Weights of a small GPT-style language model, trained from scratch on English Wikipedia.
Architecture: RMSNorm before each block, no biases in attention or MLP, untied embeddings, normalized queries and keys.
Training: a variant of Muon for these matrices, 11597 steps.
Each number is 500 + 50 x the weight over its row's rms, rounded and kept within 0 to 999. Layers, rows and columns count from 0. Numbers have three digits each. The size before them is the row's rms in percent of the matrix's.

# up: layer 4 MLP up, 640x160, rms 0.137, rows 37-50, columns 0-159
# down: layer 4 MLP down (transposed), 640x160, rms 0.129, rows 37-49, columns 0-159
# gate: layer 4 MLP gate, 640x160, rms 0.142, rows 38-50, columns 0-159
up37 095:498431473542525573449527578495480431464602515490512566623476459532582448484590505450526496487552554571470398567496481551529533381455568484451528512494518533506520559398502381502551466484524564492474501443518572505547514444587529546453590480485503441451529532518505627389468590487473485496491524506537482559482570519505462382423506469460557496530521483525526453460527492487574536625472496453487563454481538458459567487558530535547398539540528480456532427507431533482433511535454424
down37 095:416436551548454534510418381479553541480608541435495561561470519451449588531506479466468565407504557568493469498483537522549558580543465527572537595434507526503576463453580393497407435461553518473548418500513502520492540499455476495565418419465578434496504453445505528487599532442509503462512489469491542437508562522472430469441542518495537500522503538463475486440519534494451578460609558447575568459565508483485503583523517563541443551561498409507576519571430560489431441480472501
gate38 094:573404553441493518471459485478543448489442431384579483487525511475492551547584554522446511471497522506464470422474567590610470477514484529561530544623526517469511509555401438484538489480434496501463485456382403455458481477516484496553468531479468568572550464466549444406624482525385438522624533459505546499490595498554562495493418525538506550579486551503527458519504440507470486510509459554534435446518449546419480414531522517429466534491448527550505557475548540435450533539587520
up38 098:522425541484496469460558565557488520451492472542541569410510503569491590479462511520473522555467529448572534431424407510464533556565487469499540470561547449532480537541536492501476509596491471615469502361599580551477462527458535412496478557506552405402458458470545503454565511543522557540539409439486528536453482571559526543363547520442495412502475556451507423417538444458543480532538524550545452499540518469527490470564459560605546416537401490502512511537475430537430497511511532
down38 098:396464494506327502400376476536452520541454494524565510398600560525533493442472521552498545525504550526475466450473468498490503559556521513523505462501558470539562509583550456520526496454475498509486473539460564611489376493450477496533446419390468444482521559464456444415520464479487453542521430445454519461412501506585499496568493493506498480452479480510463426524561566569525558553523470519443399475413565573481434423522511462516475499541447530604408530529499484461492521514574425
gate39 101:507529494426487557499488477423467588526510573499544553448474485599527494470567464524565477438505498461457603460472501456581538518557574550490443472595504419472505453502414508471557491551576499484536446516475529461550491560528473438439501558495531507544576504457493394567519307472444515492510480377498615555442459486516497515504526520452474476472472455518443389459502473521501594584432477483498482452501403497475504385419470503529470473518543512528544539573513645537480525537504519
up39 092:533507555457595464587540558472556488504475504435438493517668482497515544497554440466558561467415572494612479506508515586571466473541458493474524457503565457496486514498494513467509529603531428455475448515492498529456464533506493551480543571529480594471448510496471483599385509452523552476458538503420509608512462428467377457522536353553458557588499502573502564540485572527500522472518462603537438438424601562501500464518513521476569458503545466536463460503439498491432517461560507
down39 098:449480533527461475520549451517435373534477494463444456425512426462500481543530484450582500554463526529511541425473522535540493514535480458455478573519487447406448531443512537576513505508597527503458366482384500463417553463461472538492466525545598470449512521495543536585515472418538483505431489575490551534373528535494498519490565494455525487494491506521475481334502543491369469496565411546515541466500501492462497599494373549486508458469457558495427486473455451546547605510586452
gate40 091:511506538475588474422491488471523392451520517478444590500603509399498481433584487449508540504561506438545483597405521542469523433515498500619450485491484464553513453530465502541600472443530541481458386529427476471520460487528471488554416549530536566422456511470522507517520453447414506405485596465478555453509451461536422533560555553374481462506440488510490509375477544527490479437507441408581451429526490479419535471448593540476498514396542540464471514515544544502481432474530482
up40 093:453493416446452479478525475428426555505572552558513539515506488615518497583482532528509554516514492457600521533478507484545541506475355476557493452569423532493526460526559521500528445439437548491386471557497498495468430428523564497604521495552547634489485530462467507523548501555547519519557538524521512522485504492572559525499515523504466544460612445547440534457542419408509486510430499454484328390544443493408429535489579515454562554432490463468555496518447552489512409490515505
down40 092:470574474475531492383524535437450459478490478442566530493529441370484545541500416520521504447544500426561476495512498417466475464573456544503474477438475568535432620476473397540526574476451503494452508564513495527565408549514563454505459515527517530517527427433434502512599565511394493453457461432513523511636477390480457550502460503482446433514525453426580508382502480467429468482538535419563524414569537456476492557532537526476516543477498503525450582443473586485515407510485463
gate41 098:464534563524562470462541446458455478467434515454459452546493494588505474589504505524520580445423464490635564466514479426448436594530511514551493524532544517474502588564557465483531472540535438548445464591477511411492552546450516457557550493505536514543555518512553501629465444552487440548510463410421471433524611490484576527510509561493512466625507603469519497498463557478530486568525539568468514494451594556501547528536546529449501443459445519571474405444439507564594432441563534
up41 099:472514511554439472515497487460502617365454513536448523389517495414529519499491524423507474430474543469495393532517542448554513495424460506580467497562503504522532531517529513510470469501572474550527477556505452491484563507403500366511466493448531443609476573460552465569408551526486519530529445464553497520484570379551490606502460483389533479576556486581534459538484586517456457542573630427481478473527473507433543453452376444511455477509513522509482464415497542484555500447500470
down41 095:439477538468572444467451520465442447405451503499543453502455495529599464523477515531547462493535423498486465465539618453455426542493493465521554506539462547450463514557529547463516525496403495499563600564413486401491543523575521559505480499557460506622566485554461514598524526585526434484580535510448513534519453414546514539536518505414453511560420505456466519506519490468413480521489543619599464534462501492567475459455555583484456516578605545529500449477372543469468455578542569
gate42 104:534549495491495501585482471533481491435488535566527475570568540499544512579565493501422513460604585593496543540486508478511434493420512531472540497560576540507496553545451528456518450470435481478540521554400442424525479493449511454421406507532494506533467501614520525525528511611556350451577552541472512464482425502492584555550484588458443495544452480506566578513492520560492517470499533579597573410526545516580558549484486612495516601493427451517519449403548501474487543456451517
up42 110:573500520563615533490450499560581531521455495540530472526464561454481478508644399404471442460522412490490526541584498567472495466496397530535576448543493502562457567531514562518470568488540547451520467567654409420535476491513541510555525588502488444490477553465529485506523484534429449515532540453436470516527468517493532504464572520557519587556519596531514445440533497476495621477523553579468513476566589541480473507455444538443553511443576473495563470444472463557568479536449594
down42 105:530511441552450454566439500492555442482423485523440501537498496395506547476612449469517431483471568527550504601552433532594494561463430474443600425460403506517479448532534536498503494546483496540479397506422502450468484572520569519534508526533492508508512522464575519528528467484506504528479601513487442562477542506470437496518593528478473409496509560626480518516488525612504483414478551511440546368572565447505517581494573526580440467408483474555615518454433510519571480445453479
gate43 098:475511457509539532501516496509532553577482509452538484502439522558552512476494405530539572483517598531507587501532546543568557528456497522550522457514516493445504413573543559385484454482586448419562468461510532569482464443490472584507458432567511585518480558436511478440370562482466600442543486500540558521511538560457478440567514605492514518489516418518469503583516426624442417574511533540503572474478418633441461479470502419503462486442510519562508424409458489545561460489470509
up43 097:501533471460599513427496368398536552482449608541527575478444494466472484491505516469499504514495429473542629473467479489462402587534462493473478581474530466494503475561424397553495523450579453600565506525582452541524466556435422498471563441502513485522430494461516554471507494479533428418559496510511510560461483473501523416573509496527565453440441420504501547475395563508499428534452567432488518552501467516449538545484576486546526483506573443554514534533452497593533452514456349
down43 098:429520506577384432515518439490465458489532588413535554422467427576514435519458501448417402558462583546481515513430423525517502545448488464584564488494549500453484470544489481520506491463486491555502466507448574578548573540487512499470502518512515482508539505567523398504462548512472477621466559605517463563499495540477487571508513515502404497536534456453475424575478391476499393501496506460534442495559517493533538422468547547490568514433527584452393549538472491437505474665482435
gate44 103:475499498511455503423503495493395512545508492508556454442446490547566572480526570426489483513525492496542692484561491553542494476449430602403549518492569518580572576469520430445556548460472555492473532408508549478587452526485492501467463496399544490452475370426533514486461569514516399456518450487467402503411451539566481458470472639533547460514477563545535440529456429381550526492528446503511466532549494498449556483428518472430451463448468511563485487525510505468455517498504487
up44 109:482519515512539470544546566513443480521551450569626478550573491548415530608488534414453502473505482458467487509529507510506518451476519514536583552620499473584477501498583456488551491434463457417478525426519477550548505471533446566513534495504515504549564494510478467381436478434472525484495501438458377483440508495541465435543542485535478477548477591488459477478354595460478502541408413579489443423424483455501546508503542482459518581555526452512498527452497632499410394572492459
down44 103:546501490510453480455463559553393459477554529348527539435469559529470537423485522446488575439527610566543501500545591639487507441564458545459545450342511477555476525463511432534630527503594474551506478491501547456516481577483477492487463478482567552499469456469434419477504496494476517498481481457491413534533476490470597441452535607543434449507512540544570496490496491580521446409472450454489545510461585490448620490446473481485494537478542579519497517506488492466600531466539510
gate45 103:487513474547433361570513539524480495458447620515446509460520503575506483480470550521522541446481550488489615523512403533472445502502440500521436439418508602546452531487500489495571532439480549511503434450450577514468564458408514514506472503472492494539497453469528648554489562433492520424531550554547580420518530532471496536533516511517399389625473483568496491464451491530496480524453422543447457470476465544416438412441562568491495424473480476408495557534558499509500453556393465
up45 104:509438511540551506432497609485595505534600526509520536510481499470534494583437520526480468574499427556481437559490491544477480528507499540476450452563498472546503483535583487480526387458539511430548548584342492501453541480564437516575513560551503495565478481572573602531478528524481443517522522452544566531531398580549517541552416561475483527568595564529379510517453475540460482583503478572505561534573506472471521594563572520485497482481560499525490468494598397415520462542442480
down45 105:580496530576460463543479430456470582501483598497492479414515581530562541538430547565504449534466459467522497577514489453393497494512474461470502468477461517559498484491433476524504554441494515489493415624487500500521477562643464422489478455479534516447452517546428541527499480565455464542506491501540541547582615421488509491509419516488440485512486496500430568469482599530488546453554492474449476519482517603506420502449497500400587499449645593494537480484428526382423525542590447
gate46 097:508523500484431449500452509432519544533525504454459449463415452492540543589492432504503414529480463509441489451491522365507527586505518522450455515574569509529549444489497599499533519449526444438442452486494424499494456484444429577443516595497508580509543433499473552529539497556509392465540487464495428476529528526526573555454582584522521584519603511500568464495509516641393438530562477412488481475590462479501436496434535394471424531509505559486415439510494482488549511372510535
up46 097:489507490536528436598493474553525522384533483527529422517564473583614484490532486350490570508550417436552496508506500477464523512517518542444596505497528463500495633489501581452512496469502542552525501519608586503552400467497485506535479395550499499504470610437509496468473568441550433476525347529529404548536511552538537499484403501590515407502460505436558465469480539438547557463546528434483538506468508460555510429540459431480416504512555446527526508440513520496562529528465456
down46 095:436573526550473386560582457520546471482522503415524484521486486501473458475572479464602441549403461453536566503541470547540506505573523490485543492505441587521453593445473535502540466448460500593506543445541479391537444440498503532539475604516484516436514595445483492518425562609521450489430463423561468469509461533489429505556438528478409494524540510502524462577444574531479522495369526463389522430481532566474453440516533572459501650488472570458438495495475469547519483453518535
gate47 109:513528442565490563484503459513418540517532555535546495532501528442410485531550440445454456453464557483475460406576502545535597514556490521528444460402537490540557501442561514463593558453438539479424567462500554444579554545501516569499581491475459480535515511511425557543512506413557492449396354510499518563451409423511553492512518410470417474496488567475415497485519536553529519488486511543572516505616468478509494397380470408442476528522536495514462423511550590510487487424543530
up47 111:504497471457517564547517405442503532586482528474392473550524607511421495529594588393496482530518555487443518517455487465573517472442575468479556457546419445422539536526485458562507462439469504456463572463530482456547500472516545478466530587454479508510505504507570483497488497476538483506473598560488548504536490484544555534475516438545460584484614498548479509547652552550472473482464544492583495531539498377530447579440366417392487470551558542543482465551569568464522469510580511
down47 103:437473500532518502461386478487493531454420447434519484496468429561414610513456610488533501506537530426478534471453512442583472463491454519485538536439449558601539464504567468551499537533496436496577375544566500469500469473470520446460516484490494529395495548516493481590473547515430530533585523398554476511420524476461576548546467555498607531414473456491535529562446480473537502517593504486482467602478624618489437528496460574586564486458482483522538431441482546565444500514497449
gate48 105:499447528435558507509489504489437510554506461423453402512522438585518506419480473543445496590413483468394485531479474540475356494533537566429435460540531420548449473501561490475511504541563559507448492572481490469513489528484557510513458537433468467503430461527537561496572498568449494524528576532500516611449436543416370457453423449504549462575529470398449526527483473596588530589516483530528517557483522488498607523500600524530434482399528482491424464528425497501469557549569493
up48 110:505495474493561498434569536555441596516463487438512502584483530586540440437538472449550507499502504502422472430537515516424576471434493599472559508486564574525502557501460442422558578486528452501519497584492546481519536512563582619455491396520450456588496555441516508491523544515574487535564515537585456462450549545472526615635515541579565508517594583565520517534498516554425524467453430552567528451520531597436585527537514509462542506516445482505427533451552554483461456501552488
down48 111:532512547462434554487505506497531554422511547526522545542432584521546530412540538498477488581519415485458465496542541451410483497410523388425552503467446532427496524465498469521465552418548549515518607529490488580466462522531478364493535522461418554482509526531547555478485599553511518456461519435576435575417521399489506525429484484371514479510414529501567445499515503476485515469449569416556555475537481510550565578458565545434557473476567460399491550521503447490541468470395430
gate49 103:495471404453482510487429485477529491564516541391505479482403469511502460578499565590441547437475377528509513480464515440551449486461564471494364566486495433406530423498505467512510546398480448481565578505554508625474581542548465526454505509458514481465416550641526531545543502575482463502594547522537424546468477492486560506424509434472530566514536488567557542552516555478514492544442479521575568424536504497512565503508505518574501533412436545515477410525530604497475529455448516
up49 097:510397565479543435519560601440552538519491481527552529503507570562436519519476432493463534478460549527594438528425405516461517523456485571494479512487507481509431530499456490482507434503511497545442507634474460483462482505512404499514536498556643465552409494594531442507451504509505485404562380508551577526561499476480559556537527419578465507535575533501573474534476617464574537533590597445620558506538466477566479530479581518484503452509530506542535520475479530383535485494462487
down49 101:473509497493454469536481491543514540482510468487496456499476515478427585443486574557494678527530471484444427550505529532519624492573512522578423493505411559411474575507570456501535537517576417573450492476570536457548584592531473533450427572532454535497526442489470533453533548497492355512515475530511527512527508471369545434507456533447490517513510470460520503592506488479380562455548566407460496525529521439430485441566544575452500424522508503514361496472458480456482495496513532
gate50 103:499550501545480465442445503531444585464421429404474524457534459449448485494383424481517540440514446556554528433507568492495439484512512465555488482580532551483508471499549539581494469452471346511543443483453514415504450565450492482476590488491569513439446551478552501514521488487556537420457532487547529547442563510472363455504481457574465503433512538455464546565502410527543477456516587559525505467548472446542502482534563495496507505512506631527386631429501515473637514458486484
up50 105:513582544463482434510528597435444534490572597479458465509506536509465563437522474484491502536540489406490502446504487494527521469572463482542587495498548490546455461508471427477510519589523562485491497547537385468418502482407503475450505384554612546505556422434563489512375389503530473533480547471565507512523547503501531453513568480617508475597602529488466383437498542437498471411478449456536580571551475502410480474498538553519426464440517466509471437462464480403491430485538523